Weights of a small GPT-style language model, trained from scratch on English Wikipedia: learned positions.
Each number is 128 + 24 x the weight over the matrix's rms, rounded and kept within 0 to 255. Layers, rows and columns count from 0. Numbers have three digits each.

# layer 3 MLP gate, 512x256, rms 0.177, rows 235-271, columns 128-255
100167130096092124175126161124166072116104154134133138095097101119120157127110125140110112107149116122171168147112126102068137113107145124116128124101126114155190074106125130152108105141145125146139170091178135129097130092141117155095119095140142142117160145120135150141163113077193119081126116116102137165154126130127127149122089145129115148159128152097103164134120165105114092101117
131150141090147153134148099093079124126146111146138162130139127116096099141101140128141079106140112081132115157173136115119105104149136175117081139173118088100134093144127125117094126151130142157142158121166060104106175124102111139136106105138146130138133148165119115116177128148089157121107126115112120146149097157137146133140152128124131129104135100131150130083145103132129145106096
121117090132129135141159130173125148146125138105096171105103097150121146116135149142156084130136115135170155113098182105134148117142123132143129174140093158099096141126109127133167123096192175122115125146129108094110138161155114179104096117089118067127128114126115133104090115139176131157134134133133110123102142142115143121110127106082139126173111130135078139097134115112122152141138
152105123165093123093109164134054107136127145160124140104131140155141132107141151174135147121112143088166142149188157086176128140156147110129113137106164121149124120133139117147162161138132133188129111079098157110151127113094144137162136100084112156113171111079137067133144135120144104130077154124130109095128135126110082134122138112119188141097142137115122157159144122134090156099170
116130119127095134147147113143113111109138105124117158137154146138101134143105106114148126099125184132154158074119106107116143105115163141122137107104152136118150130105130121142161115131103152106104128131178138131144154118128190122149132148077110076132116122125141140109172118145131144171164132156103121141129111153096117081141136119113130110114152146134135064145129122107102172172116
117169134123148158116138149137137099115151116121140163141109092140144073136149182107120133150137120140126119120136163121097167115116170081168173111158153128104111091101133098144114157191120137115096151155156107148129136166118131089150141093104132172141124119106144138102071109121114177075123104171131157116113140125147097114108093133079139155154153100117135137132129118108144113092128
169124110110091097117109111148119144122150115133075107134109144115110141084132167111122102132113138145114161100102132143107133112128131123120137111178120143119129143140075161163141135162135145104120147110099115129134151146175177140118120123125097097142127124158152143178148117137134136087152151098155146096074147122071154173161134150140093107116111149119115128139136075154175105116129
169157128132080132097137086145136162166135131112136114098110149130149155127094106164166133154175120195113094135119141138119134131162140142139120155146117148152119117123160111118147180109100168096154154159083148145142162161116087146092127117115113165173129127145094115109151112107132127101132119134131118131139099114116156120123150134162139119140152181131111132144083148153076148075119
164121127165106147127151121115141152126141105137161127174115127147121160120127141118096099112082134150103113152105107155151137140121172098158148112116116125154121103117163090122128141144126149143176120109129106099133135102154103172182124121118114132171093123092131181127144082144102130106139133128147119127108110125172118112087122112120121140125100092103131141136148154146108149112154
134130155132143123171184137136086122127124126081134085143069170057154140080150152155140111084120158115182126134127157140095146108099127114121165122110168116139089118147096114134078168128113119116119115113144165105137173161131103162145067103111136121163194081153100125117145132108167149155134109130134129130167132105182147116085134151100154157121113125165107152134102129179114117118084
133113107111119159119104140109141133120131135172115126141124122134136138100142122147136151147155086092114134094128143121137152109118138110092102168127125128190145133125188110105137107109106149094081121127155112118118126139118126115181134138121115103129139123150152150147126104137127146142168114114108142073148127155118140135146162120108155108119138113140152116116145105153126123111121
116141111193104114157102132104139137120122155179145119159146184146106143114126118134179109087129137092151099113086158127099115097116095123138109188074125098108141138167135140164131173151123088140101161126137139126150169101197103123102134126124127138129156131105135111098117146137168084142095109093143113129088121100158099136140096135117162116122128146097150126097140178144117154159118
109102136116098113147105106153091090170113124107108094121152125088136165108091172113118141118114138120147120141147132146105155094107122138129152151135131109096149159195128137138095151148130142067101125134131124126124143116146155169125096100181116158179105087131151105173208127163095093138134131145082174124154140120130126134126123106136142109106114134134141086115136115116125134120131
134107146118100080135153128136071127110119166161141122140181134136146128095141123118171159124124107128144170075125130141097167094129076115100166161106174118105101126157149074124162119097156148132153035095102114103107105169137103118160180115134130154116163139141123113143076055104130170134134139171104107153133122105121110114131127139123119110083127155183047139114129120098136161107160
142148132112133173080147119120155124147110129113105137139123117148158134099106100133144140137114097107086167123145122091160172113168160138163139177110134152107133178141129090126150113126147111146134108119119137097172114129094148173110114066100118147103102111129143114132127152132109092108147148181141106091139134097118129112127137105108133136127118137065116119150166127131156129127091
113149140139125082102164144131125147145110161129140127100131099187120125117140157134130152153146147164108141145121128128092090118161110123129099128113113118096113170097186129147167132082169133104125158094107129112145120090134087087161123133111139150123148106117144117118132160091119116153146121122098087184126135139100152146131124133084181088155096100139100100155113118105112110142109
109133109083152108122150162132112084088130148129121150122166092159096139144116141111145144138109166117151077113129129116126127134139130133135154164109108119136099109170157134127161099172121137107112107161152081118134147086177160090086107130118141114134147120100157123151126133132118090091106133136103126145083154127119106115127110098117152142107095144133115152159161084082101125124115
099111127130113088158146162133144136119118114128108110107102134128142117145178120082160122169128109144133171126113142156109107121165112116134072142139126125104117117143120099145138136104108142117102146166116128134120149115143150111096182124122191137172150155151184083141129121109142112143110142130109106171149123115087114134071106130064157101083135152153173131113133122109141081126139
119123131139085143117113141124125089126145113154149101150168108128123148126133130150176118123120121114108136139105126111135114136152162107104124140091129106126128149116155106125150134114120092135161135142133147140111098147157110116098109168152128151127094173126144128144115116092115113156107128135153101150096167105155114152147128188157090128118140150144158092121138105121113122153177
118143087144060147077116107166151109122118094120149141109126125155115140139131145104096127151128197135139063116139139177100128135181093113159130168171128153105161062125091197092126114090138129108138127140088140106064114147131148151135125145110073139129105137128104094115167148148145130128113141119134115116118146107110098133082139169102137137101138101110150131122156157158083132159130
147145128102160153150153098169180105073115078116142099124106145111137103130108151127093109079149100152153148136144127149129121101124102124120127167103121079096166117085120113145146100130141147080136169121114141103122125134147107141186146137101093129151125112142141127086171170127140129161115125142152128112104108170111074147105094148148146131168136132116147120159116150115117118113098
057156101113154156117091131174181119112094095150133145145150152126120110132121143114148061114163132141148142142124113101090095082125084119148131133160093117140092123093146115116151148103158159164142126123130090159091128161123138110162125156132101089129144132124158143194154143106120182110127117126133115122078104125074117140121128124149121137104093132130119111100133173106100098117151
141144101100121154187124128111150123120131149131145153146139131087122106140132144152155108134102137153120106113133099170125165147129141075145082112142098096143161149145117145148130142134162162096107119100159108172144138106113128108136164142149095150096132142125105160175120162103101132142122123121113144121160146105120133124135127107160178095126117110139127141133175143142121143116110
155163138137131128148113125172085102129133141144118124152149120121126121147166109111135113161104127139133141128086142095130081132108109104111103116129089114146096145096151132139125154124087100118080140149154130117140127120151145145105116111166127155081132165127143115152143097163135098134133111128154118124119105100161130151117146141123124052146149117121094114114158182139096109098133
135152094155116168096137112178119125155136146098102116136122145083118122100158109112109152104124117149131139145092125155107163138123138126164095100145131127095076137100157123118129083176112150090124146127155094145128100122112128111124146131156141152135112133146139112119163139127092120150146117138106132098145141077106119135120150131097139108116146132122108098112164103107092167151111
121096101129139110106161091121095145150135178090119121156093130164160105124126113093172137126108146118118112101140119126116116102130132139095176135110084101130125122139101099163150125116110093158115145136076096126145112082159118121130130081116100130176147128101165088158158091166154124126129116121107149133131138122153154142124139137148117067134121125117096137133127142120145105142172
142130127151112125101169128066153154124115139131179143138132101103140136110120168139163132119128163096145147158102144160163120127152103149133128141153137139154106132136123075127112148100120073133110153150142127131089158143180164108163132122121128124107119135114098135115050145119127128107127108109114129127121122143148122170109124097169115128116144133119114104127170124117132127104144
123148152124125129144191080137116114143136167131161125145163118087113103103134124102144148120106131163105097129126126124064099125129115079138134136157099133158126125152131171110100095129099128134097133149143119120114113098097125130136084173156135122170114136139105108184102154094194166098143143084160122102059151092140069147118194113121158122099137141112155112124168129150113122124124
130088065107109139181090124119167123140133129180087120117124146151106145138116148110150139126175125093178120128106110137161143146185113096143112115128169115150084113114096175125131108175130112110117111145126109134168136167128142107133131134122136099136130116116135123106136141107143110120104144162135132142105148096113130135128117108105165151092128118099139122132133126119149159097101
121101106120078134124145106127105121150168130112133137133095112132147104099146141115151179157111178166090124133086103120156145140114134112122099150119073168111098132116127128143109154133146116103096138150132118111078138160150081113166136101109177126132157177110125141150097134078127114140120164140177130136113135150112176128148145125113146142135105116164113078134122142083118157153129
137079151135107171143076149110146072102133117138141078083148116113098117100106132085115117152106114120092117116083146145140170122107160150123111159131099112139105111135121144114161098138161111113156145105106111118123151146140143144129123123104135145136103188157111120169099080163141133157099123136088124175127109184153108081103098113123145107126147136113094150148131120142137122114132
134137139159161119117140128127142090093136156169116108153108114133168091118105149171132129102121106152127111138115150139097172121119130137177153133137161101093128090096125127149133143110098112146071147127128085085174142136126125123098066068091151120151107141111141159118123148155135107101118079086146174120161123132108132141153147109135155087186132118172137118140133159145093041184134
121126154148095127096139139137144146091097114142127117124097132144138163108134096185143152164130135104133145177101169091146133122130125122119090099164120138132147086123159128118127134114085162130111138128154120185125142097118102162131111115121085162142168154153166158122097106135135132088113126155086140073150112144086119107109090101129142130155083140180142125122082147137123115122057
110125095131128122108142158112103106129143129148108073123078096143114157136151086118129091153141127153106127105126162152109098160141126142144134110131098156157094142109097110165164154110138178114125140140134122111134108137071154122095068096119075143130145115164118144146131103158104136115112069127117128149142132119124092105087165116101110118146131101164155090131131176156153127140103
131126112169113109110133067142106133130164116146137093157129136109151132123158118111143117148138151126147139136097151146150130156154136061134162130145178128150137093153149171092152084135139102112186125124143108085161129092157122152123128094157098099119126106140112169132173129150140148116150129108110107137154124129148145116120098153113132117154113142134161144132135140143135131145115
133143105089177114129107138114101147098145165119117165153115107137125146153168130169090105063131130127165099130119125112091142131106142123106113099149145125162128138101097123090131092142153141130132122146104144089126119161125101133134125123138136093191152132144128126114124147122106156133131157132159129180155108107155092146140130099107138124125137104167119135183133116152135103126181
141101136097164138110091153124133114057133116139120152123147102114138115085153116121156148125156148164126123118088115152121157129107117134112170127147136129146132116159140135157097106126091121138115108137118146113131115102109106138156133120114122103081099133100154114120124137179148166114128099141122130165096144100169131078106153140150094077130101129138165127061113172131115142121110
# layer 3 MLP up, 512x256, rms 0.189, rows 235-270, columns 128-255
149139135118175141107123132099156164141152087095096124148143133118162103132130127149141132105144114122125108133129097111135110163085131133109096090178130159132079130168120156109148158148145124127159138101157144095116104150169127146138111142131118076155107088122132151126142081132152200141106110147130133114154154141102126145124141076109119125090141102129099100099114094170076129113154
154123179129077097106115139168132155166142109114135085172161135091131086108109137122108080140130150166093131127129136137142100143095099111124152142134140126152132169111088126119177133141107128109111133153155174128137167130125122165113134133149133111116118118130150121086101132108183167133126153127118164164100136128157097166139108115126154123109143096157139149143102129151141177136132
124112127097098135138119116152121111124157098095140141121110125132094177139141166145113135135159116122102192112096127117115104154131203143110158150148172109169165161114152096141129112119135151139135126125120118126118058091159107132120136121138142119115099078104155119082094170108101109105138156131123155101138118138122124110126149128114116144114151126108122120121146140154089150162137
103122137137112122144153128149105148114104162084086138123136137169157175125146129134130054168121156107121113075106175112132137159118093150125124115152125139108159097176083106118109137142098113139118138133175151106186103140124141107103109137141127118137089134138117163149076066129101151113131158127146123185121119080163155137098098141070125125137129119121134162142082119137117105136162
110065148132073134130141203143094136128102193164107112141093117167097112157107141084149139126093110121143132088143125153152206114111158083135121095107134121118145144102120135148109095131124098144147119102157117155124139138122145135154131095103140159108068142147115128179154136180118117126153138147142106140115108129146122118129153116096123155094087129136113090143141163111177105123126
101079114088139110129095083126153103160182113110110134158142126147115133129103122171090160116108120156090120104154148074097130122163100099093130136123126086137148099152144202123127142111114104142158095095070128108172125097148156156117187122077138137119116123118104136153127127123129098110132161087157104141098135129116168076157137149140092129105123115051159135148117106171113151125126
151092116109099090136090129101091144060127132160122063078102153117116123146142123139125140159134119116164164171110111086104158102108126149099133122107142145133095136121089116118159097117084154077151128114140121162138112111173150121086106125138121102108118128146126114148168140139133113122158125119126118095156120120062174107151133100143112139112146167118143133103151105185189160098111
086128185132144138127142102154135133100125097142130134134160097123129117162092111139133090156121137157130109135161149138133138122106092140141110128111125133130099107087141169116163113151128098113135113116133142139159126091081116147134120143139122089115126172183155160139144111136142146088133107123085131122151090106125113101186118114101106115084110112130114130087111168151146134137161
071150141128141117142100136086146126121141122121141106088100107179154126116158125076176110148140131158104176098087158133102147144094143124120107134079143122126146113146144146134195115127156114131104119140184135180103119122087130120119120109120167095150146097176126139141130131122109096130145123129096087141160111114141143142179138169141151145106130156147142133135115093117153091133145
101146103134117132119197094140184139085072137117136071091150142085169123132160119099138124129142114182172127126101139119126194175159076125117165105121153134137152147089125123114124142135084121092135123136125166150157162129192120117106071110117110073127162099133135132081133133150106107119144134104122112122138156104152169060130150121138156144122124104160112105114152105194132159121108
139100097110166162101143108166095157129099158121074147133096165147134139099136124102149146120103098095159140107091081150121164134120148134099164107113098125130106117105111135130120170132122111128114129135134088140133115144133174094166128150116142126136152130095161110128104113134093111134122118138130179132140164149137128144126130146114145097120152146175184097152116150167173121140158
098170136110061163117109125135168172162151083158087115120146153144108127146152151159111119112119101127112160164096091109128152116146133109138135123138147078153153109131088154099093089136092128142122105107162147109171159139103145141154133124164131102113144119118159143113118127081140142134123148144087114128111122091087123158158119124092132131116128119111117098120161096167130123128151
126138137138114089165125085116059129113114152064134107132080145093097152094116183115130136127116170099165134109117154135124139126129130152097107128121138135112132138142127139148144159121129129093143054145145080127140105081122121152109093102113104138149143131136182117198119104144147115124125158120083159132117129133168119090132153127126196145113083163116103107089099110143118169132124
100143134140106152119131145107115140096132126130173094161073166116108130125150145138145068134104132139099139132120137139148109128142143113124117124148127083162177145174107159166115149100119109104147139136141134191154127145083152123141108149170133144120127188102174138140131145120136114124100151127123171100126119122095100153138175160131126136102123151145114103092099143161111122110109
109111131119161108152102151117086131134169150113155137150105086118177075137167071117154122148150140168157129106140133142167107143142158148146145141138128070165149084133137093112127076122132193166140113166122114123175128127128103149099160131115163142117146126073107128119080130143126157156108114132141100131143133138089105125078138136137135142170126106117139096109077141152180148140121
100144120127149114155133116166112156163113151136147148079126133080141120116128157139139121204103146178123133118132128138085084121110130117151099149169124140117105138095098175127158129136125137134143109152112133122157128153107111160155138094153137136134144061117083138077130159080135095110144156106113122141131132122171125106088169142163133120152121082134109118141125119113096103116108
117113110150118127124124168144142114134137138174140107133108103081121154128162124096116174105096122123098157164138153133177149094098095092084128112070108132079159174165087112106139139089149104146167122131097160107107089094097117149148126122130151144089077168136104146130086143174166121122134145108121170136142083102120159161098171140119130126100110114152130126125125095139146145168130
114118121114138067118141119139141144129101171126168103132144118117128070172117118150129121128137132151100093147098108111132107137114134153164134145128166169116073176125096132148161122115116147124102192122145125128149080113151113110109127137167105179111109134135114110151125108136140129125143129118121141112095158143179141124169129126163158155142144159132136121127130125120144157132074
126112131151119112101141140096119101113105153126092137123156128119168172104144112129124131125099137125135115154109165132140163167136102161130141109152115106121103129086111122110154119148158129132126106117130129123116149091112114127109146143137147167135114128115134178108126122149119146154162130068129081133127122129127118125129101127159158110105120131118095148140135128110147140137104
144151089121121149148137106169158149106114093109102119159140158161078137137145170137074108139115159138121122153123127163083139090137126100116177148157127092103157161148171107123103160102150165155109155129114147107113168111132098113096117062070108144114161110117101112127135105110130179135140171160130121109139216145122136121143130139094102145122094111144082121144091142140163143106091
145102124109115133105138148105150146102115150161102097157098112128129131139151112122114106163154141192164103145102146139066172163136112098090166153142133087096132120158142107135142126129118156138136180111130152138107116159124093114122152176131076167123153127154159144134107088125137125143094100074142085119108125110111077103128146064132109162119139089085151123113129143112135130158108
102143143064163101139157141110110132075144116160162185139123110095146119129162124177140125131111101144112066120106182181116164134164121079087074146135100119114095110129155168130112120163135145157126128197100137147120184139103150112151091159095110090123105149156132100144138148140132124143096159110125109172126098102102108136145141106136105111103137116139162148157108133156133138080095
101120123112109083123117135157165110153099136196135117117136142158106150155120125117081145149142178133144153158100129122177105158141131093119136109087118118101145121135160149115124089122090164141129093177109129148150143135103119110153121166101130155116144098109154164114141144135118102112086118138116111122144101138127142089131116143116144123133108106099155096120124103111118091110095
135108149173119136148111129100127133105109137123139141103154145125113148110154141102168113178089125078121167138120168146136130127144125067145115119156144147128147146134096159175115163160151152127094143147138107143143147154093089124095111120114136110128127135103158169138130104092124097184136086144139146126133104090132135176119084101150179117146127110120092120126090097119154161091105
124109192149132106125148131081116139118110111164135140110157116157127118145090119187109152135136140086174117159137126119150140145131101139133158134089119168137114141083097106116160148129118128148119104140121144115144101153129143122133123103142110153095158130122113091121088112125139131115163143114139147159108120108147101108098127140097150118135133160126124148135134151144132116097150
153108108119101113076117132149126140106125131131106167116129126096152136138109108129115133094095151186124185103144084099157089105086156124143125132150107144128189141129086125142086154171151178118150112139145131196115139165117150127117148111116141106118130130130097152138091136129109118109118158116202121124137124180152119141116136149179117150132158108134113124106132090134104121130165
105132074111127149151111114094119138137154138154115103141097133099109096129134129060131122137118119124127120131164115120116135107147077102135130119113137140149155120107117117120137116143116104091109104122108123115107134139131114185151150177128096128152119113143136159124128142136123103159146124147132112127167138083122118105104132177162114093156151159112134074136114168134111102105154
169115141124139129097097172064131117173136132132111117140113124126122130130150104168100061138129102107103172128134131104110126144124101120101129112098119134086146121116140139113150138128127155173170114117127123153166134142120184091165145126120160160162113159110116117130176124156119066151119127139074129125138116119114126149145133147090111131157128112127115137156131104160153147141127
164149141119146138143126115113122142107130136102087113129136129115142106195122110144154113076105115108133158128113068109112121153123114123117088140113107130120103146117092142151105150123135113161131139107140187108104135110177139108140121084119116102136131122136118125149119143143138097133139176123120128089136083160158139115110100128078121156131139112122158134127148111127145153127092
121130161115121132107145126112098138123144148123157122083113123181139135109128151149133149103156163160136151167119092128145094146153123147147116114143138122146111163094134138122113112098130133133107176110121088129098154180112122144118125147101104133117124120146131110151102144106134128116143144139135126150132064156120111111131144146125166154132107150143118143140131118105122120077122
130114159119142099128119121182137139095113125138109110140181178131123117142139119167112133144068124128141080138120074133128122090127066133075173137111143111136137136193092157139156127104156104158125138114111111159148156102136111123138118155120131108087120119128123109153118150152122134153123112158152139127070123150121132121124129117148094133159093112173139128162083093133146141087110
133095146126135136147140124118119117130128136129129140157151136086157125146114127134136109140128082105127129147128116147115161165152138134148104114162141124152097142153138105110163050142130110132145138130164156109116080103143127138142171157156132147117169136100117146127185133120107133121124139104118124135160133113113123129122104102112124117090170084139063143111091094126148114118147
098141140151113134160152120153131114143152099085152110155174110121167102124123109094115106103162108104127109165144164116158116130129181167170116118126118170142139177134138125068132115137103140101144134171188084154082122151149130142160174095081119105112109133115088132133138094082121139101138137154126122105144137095110148106133147125132119140165082116149120139129151102097108118145141
087162122110068154101085164116165124095114154117088152149138098105158109089125134116110151133127105131130146129143135113130090116139126115159138118124098164146140138114136150145111147164102092103090152059133107119156138137118092098163149146150136147151153134169111143110133134109136076112148157148127163115154140131153153131133130103156106118112157118092152137149083098131131108131166
147107170072150120153155124105172079141105119119153153132149108153100092086088147132130086114156150157102093144118080136114095134092128158126118121113105131148100150121098126098108157116160159152086115120111133160148112161093085103172174135131105111127131137116128125182112110138076158157121158125146126124118137166104126149127121141130092154126145111114082143097127105131119121126124
122094115150146145110137120113122118123128136165136131111124153090149172140130114142161118127128106124115137137113148115134132153129146141132127121100114136141142104100139138135163126132145109139113100091127142121168200109122121121088125183155139136097104107144138174137153145156102102155146070151117126183101151136112098114090127140140165156120147120136126095114109129152163138099123
# layer 3 MLP down (transposed), 512x256, rms 0.124, rows 235-270, columns 128-255
137107128102094129186149146134174096131083136141128143156157098135118133102121105124116154149078100118130144124143171083147137143113113100109162154111163092082138131142106107135117121100144129159105124148153126079125154128148102151142160114151117092113118128140110143160134112177110130151138162122098105088166125118098142167077163109147137118122149119120130107122111117159110149123151
127179134095126166115170147115125102128149136138104141106144138117150125167114106111113151124186112123154112143181145143162142116061180140134131178141129121073125135098124148108076122101108148117095099127116065079100170136158112121135152079129162154109122153143138147104140116141101178151110106105112112135158196174151123105069127141111120118145095143102128149118121107071162139133116
170147116122132154159062198147136098101081137134089096096146106121089124148111116075114166096122134154112149180137163136128131087122136145115106155152096184154116110127108126112093149151111134135127168097130120183077089113061128157103132083116091133141143126109130152063137106123149102113087109149151115134110142155108187108140130116145129141125121084078178166108126057097127155130107
185112139108134107152139166099101089099148120165074140154196152136113130092109162134144138122097160178120135147162155103142127094128136106097090177125155116136139138167135125145132129122125092156107155115137152137119166164151100145133106130104118148128090109090172093099135165140103079126136101141124153130081122127144109142178098104154140164121101152120114125147114105152153144107148
123135139159156122120102110109134124115147148117105153132125132179178146144117095112129155125101100098111125146117166143128148141098124127158146130134154117153129149167128122183150137107137117124108138086102125109124187144092118126130161148127119120126151161078125142161122134105084138096143172087129134132060132124169169135118103129126082103091154095136120131152127091141108154120165
128122119141110116151170097082120088108136133150105081074123147177169100159098147122113149131139102131145133122103155121140106135133146118063108140119094132159147139148097141192103144104137085141099174139161126139121152124130140139117145131156146068136118138153098163133119137128113153139150099097186123136135132153148103157136132128122115124134140127103092103120073124127114115116082
108187100151117152134114137119136142132156162108104117149156130086139103141154108159116139177146099141141160087142093132134142148147158135085109123148143127075164168153109133114174141134116128173139152138106113120126132154179151137147158131114148100157087093105106178113142082154092107110145089151119135134136110162135115134172154160138095137117112128115165128131115095100100158120133
127144085143132110122127139130120163139135141128144125103154122135136112109142147118119134161132093109122154135138076154139131143102127100109131120162123139155114122127112123131106156091163117112120103154089064124092102175131074095188156128175167109142150144111133169123110121132143096108158110137128100087092075120109152133150127101136120080140102137102169174115109136146094108158111
115119148107160151141128154143115088107147164102152135155147147116110130132096104145173165102135131123149138145128165056125116113171160107110078146157153150138112110142118162126096141137127148101116073174173154117093120167120140123125120131150133123158150135115093110110143142095144171119111095110111136146114181122119087086135140115111131061151134101157116094122127079108115132127152
179146151146157091091141152124150160108164118128132125137069182067141139072170157118108154125131183119123117094166150134112105159120170133109141149128128140138119123152123112135118106141087118163159076093140141107171113152123113124124147148092128162150134116095082138096083110137132166147108081132124114119109145110118122137147150125127125134179095087140143079159073089135158149124131
135140106138090140122152173116144111150126146120126127141145150077144113159110126147097098132109107166130120093100135117121151138089124094114106165143195148158148121116158159155157089102122148154112108103156089119152147122126182157120136141131120112134110140115137132147124095154170131114148109134118132130153142155141123088168160096086162173156135135142119108099138132117086140124139
119164138141121180094144089126130141154114155166099141160146154090104101136137135156121165136157126092080106130116154154120122148140135085108149150100138122126109107133123155143153127129133130102153093114096102142147123117081132171086122090125145126149096130091121107128130108158170095137126098163164158138135121105161112132156125114154131140115102152106079168110108154139116114132198
115122158116145143117126087138151138146167140152126126163134095118143120153098155145104150119064156142149133145175156152083084191121097154108148141115123115116085138094096073138148148143122082123119148096179151107100150137106129135124088148153118138116079140114117122107139120178145137162158135153129067162141114133142121138131160070089114132157113109083102116167135131122149138109106
136163062087131103151186160160100175113139107127130116176125080078098133159126129099156108146142089127123110130120126151132112066108109115126097148151109114136150192088128113104118077124143106152127131144123090115163145128118127103122070116141104145131102096182088133157088114129162149139155108115150139142123106155150127115111191099094130119155081156131129160121101103098155109132115
093107138136153085092141132082102113161118109130181122129167118162147157127147143085146081130118112103126130112116079138141099163139114104131147100115140064156139127109127119152127113136152115174110127125102148123167137137146109131124098129151110138139133169117116111130117182097166124114121135141136121115125134099146150162101152163103129096087121118152113065139087139126134134187140
134152163120120136138093114123162115113145112158107160148089095144122149143166143119116131127109136099128101159134127156120161133173113127103096105189128136138122094131146117125146149152144112146122107111129124095176162088114133139129117089131093147101113138128137074125113120191123135081152099093100152152121148078111146130160080151145169107128118183129147100147127119095134159123121
154133093132120139153157132112154171104133116119120173105089163089107129107142138103121078109110167090126117184076213129119145116131073137122113164133151119134126158125132069137152149132176122134174106131104143135192132124120153109145133132138111168119188145142119131138104122115102162108142157111159139107109124103121122129162144148132145120131111135153082152127105165129133187123125
162133161157152104113148122113135149088120186130132085083096129077130122129122118104136113199123153127119144118116151085078168143096138057155132091128123124177111144143152145103146113135083073125145091171104163126090106119164091165132105130107137115094154170159147115146102129147099158096105165119134112066159131155163090103113103151138107118151158100097095146154126079120145124117106
110181153127110128158104148090123104134151126137124106132175139094132126159123150092131102103106103142124115166130123086123110131122136114150172125134135127141119122144117159139144123092125138117141106129126156101124127157100100160101099168123146099162086152170156113138123139143115168111144104134122138115135107141147126139129134115123106163143108123131118157128117134131100104120116
200130172131124127116119114112088158146106142102086158136137121113158143113098075106116099077140141175113092089146142108130082142115126130168135127115120131101140104149152097157154147103109148123151109104113135125115122133159164138128138114116128140122112139104156105111162175171148167106146142134143128144102126166141124085173126122140132152177144153167125092160132138152107115142151
131116153168143098109144130154158095145107127131176165166155152071128132139147121138146160127098130083124122096156112112138168124118103133115072128157107095102152101120147131163107121121132149141139118143139131157108115117141069134152135166118123119172048145077100178161172100125103134097153127160134134137129145130087106084164108139087147087162134133141109134120112156140093132130110
159111145135138132120126110148125150132160122101165096149106104153112138138130125163083132126098127120164143117128119110119146097174124115124107139159124136104135114186123088187153134148108157107084145116155146139101168120109071151165091135161150180121134115134164127133121080168121128130187166112130136107101088112119130111138057135119106110125118117093096100157172121131119090106130
171131113109162160144113099119130108130135084148088136131125154066148160111112133123104121140135105137161123105149139111110118157141125136119092128139116119128151077098127074095117149136136148109145167123154163138110140123135145106110089147120121132101113166131130148126163116092153142127098131140132143119146159114143121167129140128123144156090168126083119154169100126143115167139130
125134105104092155090129143114134138126162127115154156097150156117150091098094143139133134134142145145127078101149188100178093127095155096144113120123121146082127107150127151138129121162152128146102179107128165074156128138118129112090100132131129135132063169129099105135125048142143114105165107147097132118149151117121139118102123150139119118123150128101137162145097125159147136147136
137182115125126114109136150150151123104113125126140140108133091142115124102125129149135115187123127119146106135144155137136122149141127163111154187155125132146124175152145149165147120121104072118114130119111127137134118124173119110133170129119141158091160107137178130109126109145089118118090141087153156108122122162099109127122124103146120117121104093114122132114148103106184128115107
127139109121146105125118138139133123133118132128094121119096101109107158135126170133113145103145125135151209129147101096191149120140175143133127090089132121171107114102116166102147080112150086119151119099135143099123141155105145151112105137141103159140110126147136107142104157093106105116089120132139098105072111107127091142118127110103155157131069111134136153132143130171108120165086
128166142112152153149117112118130110141116113096082147100129178139193156102120180130147133106137167127154087140087110158109101111114083133116174112163125134181143128106158090143134145126119132103132107157149115104158150126159120113111145091161132135138153152118120118136150106146112160172129135121172157136126092162120117098127115131127162149143129137092130143117148097081089149089112
094123117062106102129077127116119145079154091146147092174107154144118136140093149140135099163117136134169158157133145163108125116104052175120086125107126101105157133113184106118156146144089120141162117147129086111125124182130170148170134116109152201123145116099097152163169133173120105103098156186101103075166132126078127175148094159117142109165124098125102155154107176144067128157142
152128154139132125147080169183150140167106152087123113111133128149124134144138123130137120095120144124116134174146135117120130129132108134147129116138132147129114114115132162119171086142099141146137105089105103151124126158071142094153151150118135089132083159099123131120145136129104138132142132108131123118135118116156115124081145137156107126149138115133142162108134102149130176149119
161087141137144150145092181152124117096120095104151167156095160146153158139135105122136088086103142125141169110122142134108108116109102102118139131135105138134113123165111114122130147110114138096145136153120137141124103119120129115113086125108127155141109105127148126128112092131135137112115107161087076171119152149103141105084137124105128137126105130119103158093135131154143131114153
122115091170125112095139119127124125094113149123155139117116128131110154136095151143125129152163109110080141164124141116119146109117084119130165108121158187118150142116151146143116150154156124115103134149124122148112123100131127141150156143129113135109102130140114123090142064131115136096126109089129107135110174110119130167151094136145099101122072132137123118097145160093120144105121
109095134165158129172126155140105122148113111107136173112127102119158121085126095153129135164144156184089136099140107151127163135125108107140108129134089131138128138134107143107122107151151150091162192145153105124117141108108108113126118130154146153067129119146112113120133139116144142109109176148160117130135136125141118133118126101125131097173144159114134092082110105118156154162109
105094123117155110127101118115150140151140113115120108097128128125114113134196155141152154138121109147141142157155146111124133156102106145119109108160123164109119103130126112112147137118162119088156099122134122159147164130135130138089134127133121158178131132124111133100119095156129103122142088154164122125132139129113141108123101165116159120139142093116123120128090168076131145148104
149133175166187112127129117139164126121106139134089135176137139121168151167133122153118130143116121156087140157077138119085156132089111140145177126155160130129136098092156152131140117171086118134146127115137077119109108130145118139143113112096169141137184134117163160137129145083130127148111142123095130140099111122131118122153123125140153089154116195072139148118097106126103076143154
120161157151116171139117152152165113114153121147116174156146149169125121096107173113108107107100157105097093121120144089111130111108108135127141095177120079146143129120111120125121115142136181086113082164097137119157085149082142153121142128155120126135135120173060138130102112160111161108156159127129150135108189121071118145150110110054137153155139143193065168171144069174107138160117
124160111105120149118154131129135153092116167142160145103120122102096107132111120166080104158108133112129112140174120164135144101148140128136119147103093149114132104091149126114109146110112153128127145122170116129114121094142117125078133105121134136105103157152101101123121114128151111134133120111156138140156129124090126129113110157129091152134146105132137121173142151133117128102158